From a checkpoint of a small transformer trained on Wikipedia.
Size: width 640, MLP 2560 GELU, vocabulary 16384.
Each number is 128 + 24 x the weight over its row's rms, rounded and kept within 0 to 255. Layers, rows and columns count from 0. The size above them is the row's rms in percent of the matrix's.

# layer 7 MLP down (transposed), 2560x640, rms 0.0978, rows 974-1011, columns 0-39
size [ 92 105  95  97 105  98  91 102 106 107 101  92 107  98  95  98 102  99 104  93 108  99  88  99  98  97  90 116 103  95  94  96  99  98 104  96 101  93]
[[125  80 121 108 105  87 133 102 137  67 132 130 116 171 118 153 164 110 128 102 194 124 118 123 118  99 119 160 149  78 106 118 123 126 204 173 132 154 107 137]
 [ 84 126 141 124 129 110 138 169 161 111 167 124 110 120 182  69  95 103 135 150 122 140 108 125 118 128 111 154 119 106 168 134  98 154 144 164 119 140 150 112]
 [121 170 143 108 140 103 125 148  83 107 132 129 146 132 104 171 129 126 116 133 144 114 100 112 120 113 103 161 110 129 139 113 131 135 163  89 141  78 118 146]
 [129 151 111 141 124 159 137 135  85 131 144 135 124 123 139 127 137 140 153 114 158 138 115 129 128 142 112 141 154  97 130 114 133 161 144 100 139 143 115  84]
 [159 144 116 125 119 124 144 177 135 155 131 147 153 135  89 125 128 149 133 121 140 170 137 126 137 136 119 122 107 146 108 114 110 107  96  94 164 117 115 135]
 [126 182 151 159 113 121 141 159  90  90  83 130 106 150 121 121 139 170 173 119 156 136 157 135 123 137 113 113 157 119 166  99 145 140 117 119 121 124 135 152]
 [ 98 107 121 118 108 128 157  82 147  88 170  97 143 125 176  72 172 103 105 115 118 139 111 122 174 147  87 138 118 145  58 140 144  76 152 144 110 115 142 110]
 [133 118 120 171 153 117 133 129 141 124 146 154 139 103 107 132 132  85 115 144 126 152 111 154 139 139 123 106 109 150 160 145 117 157 137 137  92 146 112 138]
 [140 119 105 131 120 158 145 158 108 155 127 153 170 128 132 119 214 111  87  94 104 116 141 120 153 143 107 161 126 146 159 138 165 121 118 158 100 103 134 179]
 [100 163 112 115 194 165 159 130 120  76 129 131 129 115 128 142 117 140 194 156 171 169 136 155 156 119 127 118 129 139 127 114 122 142 115 150  83 113  98 133]
 [ 94 160  79 106 143 162  98 193 129  99 158 113 126 158 158  95  96 134  46 117 150  94 126 147 126 211 133 154 131 109  82 158 134 127  80  89 103 120 121 153]
 [106 167 118  93 147 137 143 123 129 131 143 118 119 110  88 130 114 128 147  70 161 105 107  97 169 140 127 121 128 118 153 108  90 104 135 102 143 120 132  74]
 [133 132 155 132  93 137 141 107  87 105 104 123 145 120  87 139 133 128 133 171  99 120 112 151 113 132  67 134 149 112  97 129 123 164 129 122 150  85 117 110]
 [105 128 158 111 114 133 122 161 113 136 103 112 112 147 102 167 111  90 145 158 121 105 126 156 149 134 169 147  94 119  90 137 109 126 137 111 133 120 116 131]
 [136 160 105 125 150 129 109 144 116  99 161 130 134 118  96 124  99 160 123 184  94 140 157 174 112  92  92 119 167 139 132 147 101 124 133 152 106 119 117  95]
 [119 167 156  94  99 141 146 138 108 136 131 130 112 109 131 112 126 118  90 156 136 118 114 137  93 107 130  95 102 150 155 116 114  82 175 111 131 145 149 141]
 [124 157 104 122 131 123 164 123 116 109 129 112  71 131 108 174 155 143 136 115 157  97 138 137 110 136  95 112 103 155 171 151  99 145 112 114 128 129 101 122]
 [137 124  98 119 139  93 121 128 126 144 153 105 123 167 140 141 149 153 121 150 113 100 151 142 116 114 127 126 133 103 158 126  89 118 106 135 109 134 145 130]
 [139 110 107 118 119 109 165 119  91 170  97  97  97 135 103 160 118 143 170 132 148 112 120 106 128 138 100 127 132 158  99 126 116 113 140  79 113 134  85 143]
 [134 169 130 155 142 135 115  69 115 130 141 119 118 126 130 110 181 106  90 138 138 105 122 179  98 163 166 127 105 114 136 121 158 137 102 102 139 134 115 124]
 [134 122 142 154 171  71 121 131 106 119 143 119 141 114 138 136  92  92  87 100 155  96  90 156 150 138 142 130 129 108 175 144 145 115  97 133 151  86 158 122]
 [123 130 124 149 102 109 168 111  47  93  96 126 112 163 104  88 105 100 181 103 121 118 142 135 132 128 104 149 139 109 140 147  82  92 137 164 107 136 156  98]
 [146 128 112  75 148 160 169 178 148 111 140 120 159 108 165 138 106 126 151 112 132 168 133  93 110 174 129 174  91 115 109 143 112 122 124  60 120 118 142  97]
 [134  86 123 148 115  42 147 148 111 138 142 138 113 129 126 119 171 174 102 135 137 149 109 125 116  87 134 124 137 120 111 146  96 127 163 175 121  81 142  92]
 [135 118 172 150  85 152 133 149 127 153 149 125 110  96 134 125  96 110 112 142 124 111  99  69 114 101 161 171 183  96 126 125 168 161  97 127 121  91 160 155]
 [ 90 144 150  86 164 147  90 146 113 109  67 135 145 142 122 140 133  98 108 130 181 124  93 164 140 152 127 106 121  92 113 132 122 156 136 148 109  96 111 126]
 [136 140 104 164 116 120 196 131 145 104 129 104 112  92 180 193  93 116 125 134 152 128 101 160 128 121 171 136 110  95 151 126 144 157 113 178 132 151 123 166]
 [137  92 185 146 152 108 164 117 107 115 141 112 170 129 121 141 166  91 165 134 124 144 147 139 116 132 120 133 168 114 141 150 162 120 103 133 129 143 138 117]
 [126 139 119  86 129 159  96 103 126 153 161 110 131 119 138 169 173 106 106 121 128 114 100 129 142 152 129 147  70 137 128 126  93 138 132 149 140 155 105 109]
 [147 117 140 134 119 169 150 105  91 144 153 158 127 114  92 137  99 128 119 113  88 107 145 134 155 125 120  93 138 130 131  95 116 120 147 130  96 134 118 112]
 [ 99 149 127 112 123 130 140 124 111 136 173 163 109 129 140 179 179 109 167 118 121 188 103 133 137 119 141 110 128 127 132 110 106 117 131 156 210 120 124 177]
 [123 120 137 164 122  99 118 135 124 105 149 143 104 131 135 153 143 147 110 167 145 132 110 136 132 120 101 166 147 106 141  91 129  94 129 159 136  99  99  78]
 [143 141 154 158 134 141 146 116 113 124 133  95 119 137 124 109 110 146 141 150 141 177 122 126  96 158 138 139 124 100  79 137 137  90 162 152 131 148 148 131]
 [128 161 149 148 123 131 172 146 172 105 128 157 120 132 127 128 103 158 128 131 120 158 116 158 145  97 139 127  74  84 105 158 127 144 134 161 144 112 139 123]
 [137 120 106 128  85  80 141 153  87 120 163 141 142  95 164 138 145 123 122 174 135 152 142 129 114 155 115 111 115  95 129 114 107 109 150  96  79 126 120 102]
 [161 143 161 173 106 140 110  83 118 132 112 109  80 135 136 156 135 120 109 145 115 146 126 150 144 148 154 129 129 147 119 142 137 101  96 146 129 135 120 132]
 [135 120 145 119 127 157 127 154 169 126 128 128  86 103 139 150 123 143 102 152 145 154 142 145 102 137 160 145 135 122 145 154 122 149 106 115  82 169 116 112]
 [159 134  96 108  98 129 165  96 141  75 154 103 125  88 102 166 129 105 118  98 116  96 126 111 122 147 146 150 100  84 143  64 107 171  99  84 146 130  87 115]]
# layer 7 MLP up, 2560x640, rms 0.101, rows 975-1012, columns 0-39
size [106 100 100 102  98  94  99  97 104 103  96 104 100 100 105 102 103 104  97 104 102  93  96 100 101  97 108 101 100  96  98 100  95 105  98 101  96  91]
[[132 114 140 118 176 141 156 138 150 109 140 106 124 140 109  68 151  95 130 184 131 153 115 104 138 125 143  91 129 120 201 173  91 134 163 132 110 108 110 128]
 [127 131 118 123 120 121 124 126 100 120 109 132 169 133 138 126 110 135  99 153 166 166 117 103 142 175 133 127 149 167  97 125 159 105 128 124 102 155 132 149]
 [129 134 112 142 130 148 109 138 118 108 119 162 122 107 144 105 115 131 101 113 114 132 163 152 134 142 118 108 130 114 148 102 152 112 129 121 131  84 152 156]
 [167 129 163 128 107 152 173 117 104 123 134 119 146 136 152 116 127 105 123 156 122  85 107  93 172 135 160  85  98 183 131 114 101 110  98 138 112 116  94 125]
 [110 126 174 116 116 116 156 111 119 127  74 131 105  86 194 121 181  94 126  93 175  98 141 120 138 121  79 116 112 117 144 134 140 141 100 149 177 137 124 117]
 [164 156 135 121  81 131 152 156 136 145 118 131 151 130  92 157  93 119 113 141  93 119  80 110 114 136 116 120 115  96 159 120  91 167 119  85 138 145 158 148]
 [135  86 137 124 110 109 140 133 114 115 139 101 148 116 101 144  96 113 139  88 119 124 119 119 122 121 189 100 101 172 127 135 107 117 121 183 173 146 137 148]
 [132 110 142 139 146 138 152 151  88 133 129 126 118 119 160 133  81 160 132 140 112 135 180 108  91 147 107 100 139 150 140 135 129  91 150 131 143 132 105 133]
 [100 159  89 139 125 166 135 103 143 172 134 120 155 161 133  95  99  89  85 103 129  99 140 146 105 115 105 127 121 153 124 154 132  89 103 103 141 111 139 183]
 [ 99 137 153 116 129 108 117 123 133 151  75 145 109 105 110 156 136 139 106  96 169 130 120 153 143 148 133 138 110 139 150 176 100 140 120 129 143 117  81 141]
 [148 110 150 112  61 155 115 140 165 146 141 148 144 131  68 111 138 124 125 157  85 160  86 152 133 131 127 123 119 153 128 147  81 126 135 158  87 176 131 131]
 [127  94 142 148 133 149 106 105 126 126 170 139  96 145 140 120 174 114 125 110 135 130 180 127 121 130 113 154 161 160 146 159 117 176 160 123  85 117 134 118]
 [ 72 110 106 155  85 109 114 139  99 103 104 127 139 172 127 120 173 127 110 111 144 150 126 149 127 121 150 118 121 185 135 137 115 164 167 154 176 161 144 119]
 [126 127 187 120 161 184  95 169 123 130 147 126  79 103 142 135 120 123 129  92 116 128 128  95 149 129 139 124 139 126 112 148 150 136 119 141 121 133  93 156]
 [ 96 167 110 128 121 106 118  75 105 100 108 154  96  94 114 144 119 130 122 151  94 104 152 117 120 117 101 126 115 156 109 116 140 126 139 172 117 162 142 124]
 [133 164  89 132 138 120 116 126 146 190 144 137 114 106 103 128 143 112 145 114 135 106 136 148 117 151 113 135 116 125 122 154 135 135 150 180 149 189 137 160]
 [116 135 118 117 114 121 140 106 120 165 127  80 121 106 111 125 161  86 137  95 115 113 144 129 125 115 120  98  88 156 114 116 155 148 162 161 103 128 102 128]
 [109 133 147  75 135 129 136 143 111 122 112 140 107 137 140 121 106 184 132 163 125 155 110  85 148 111 170 171 124 119 106 141 112 113 152 125  88 148 142 136]
 [ 87 169 165 128 108 171 125 137 138 131 126 158 127 157 134 130 176 129 101 181 155 113 173 154 134 144 142 160 132 105 118 143 104 148 163 126 150 186 125 119]
 [131 117 143 179 115  87 150 162 119 127 125 100 135 102 105 124  87 153  73 161 169 121  91 133 151 121 135 128 145 149 135 131 108  92 130 154 121 123 141 106]
 [131 153 130  97 159 104 148 167 123 108 135 169 102 140 169 163 146 170 111 171  87 120 135 106 127 127  88  88 134  86  84 132 135 136 124 115 153 161 131 103]
 [146 129 131 155  51  94 123 105 139 147 153 141 149 160 151 130 117  82 142 128 130 129 162  70 111 134 127 132 129 111 108 151 180 128 108 141 162 122 135  93]
 [150 124 165 124 161 148 164  99 109 136 121 113 119 131 129 155 101 153  97 176 125 103 123 129  92 169 111 123 157 160 145 143 140 154 149 121 134 104 139 124]
 [135 132 149 147 153 100 115 160 111 112 156 140  73 127 157 123 116 146 149 156 160 111 112 124 120  97 104 158 110 151 100 115 108 111  99 126 217 142 132 112]
 [107 170 178 143 150 148 127 123 155 144 139 142  86  83 117 115 157 116 121 117 144 128 122 114 127 106 160 117 111 128 129 146 101 131 147 138 120 102 114 108]
 [128  73 109  90  93 142  86  87 117 131 141 110 132 145 161 124 153 101 132 122 146 170 111 127  98 115 122 138 162 129  95 103  96 129 125 143 127 107 127 178]
 [106 139 120 153 152 181 137 112 135 129 145 100 151 141 111 103 132 106 157 145 134 145 139 158 127 139 112 152 156 154 118 136 139 135  91 184 171 153 128  91]
 [126  87 100 116 168 157  94 109 134 149  97 153 124 137 117 121 162  95 120 123 113 133 139 142 152 141 183 146 163 160 147 144 140 133 131 141 110 121 131 152]
 [161 130 131 139  98 114 125 140 183 123 101  75  96 124 165 109 138 170 121 111 141 116 122 106 133 106 148 117 105 111 124 125  90 110 146 115 110 111 164 125]
 [168 167  91 106 145 126 133 167 134 160  97 152 126 163 125 102 180 126 105 139 132 112 118 110  88  95 137 124 141 117  93 137 153 166 136 112 137 194  68 126]
 [106 132 117 145 171 105 128 150 107 154 115 123 167 166 187 147 144  87 104 151 101 107 136 154 188 107 129 145 127 147 152 125 164 120 103 130 149 102 190 152]
 [140 126 145 108 124 113 122 194 156 123 129 114 107  84 116 134 131  87 116 122 129 107  87 116 130 105 151 126 106  90 128  97  87 135 136 191 107 193 119  95]
 [113 137 155  91  64 145 173 171 107 151 167 106 128 112 130 167 144 118 132 125 139 131 154 127 165 133  72 141 147  87 191 155 158 155 182 114 165 121 134 124]
 [150 136 146 121 126 114 128 106 138 114 160 144 112 129 122 142  93 101 112 153 133 142 156 144 162 128 138 102  95 128 121 145 147  88 117 148 112  95 126 129]
 [ 96 146 127 137 112 116 117 141 114 109 140 170 126 118 143 114  89 145 119 182 142 125 109 153 130 135 117 113 179 109 172 143 127 114 152 109 157 109 141 135]
 [150  72 153 145 140 117 113 167 133  96 110 165 132 107 101 123 152 134 128 141 119 132 127 141 141  87  85 150 106 108 131 163 114 133 146 138 110 132 148 122]
 [127 171  78 117 156 116 128 143 110 142  58 110  93 133 141 125  94 164 141 128 138  78 134 134 159 121  86 154  74 143 135 142  63 149  98 137 140 155 136 135]
 [128 103 106 168 132 114 110  89 116  96 139 106 144 125 125 137 128 172 109 179 152 130 175 181 144 129 153  77 129 146 113 119 109 112 117 173 109 142 129 117]]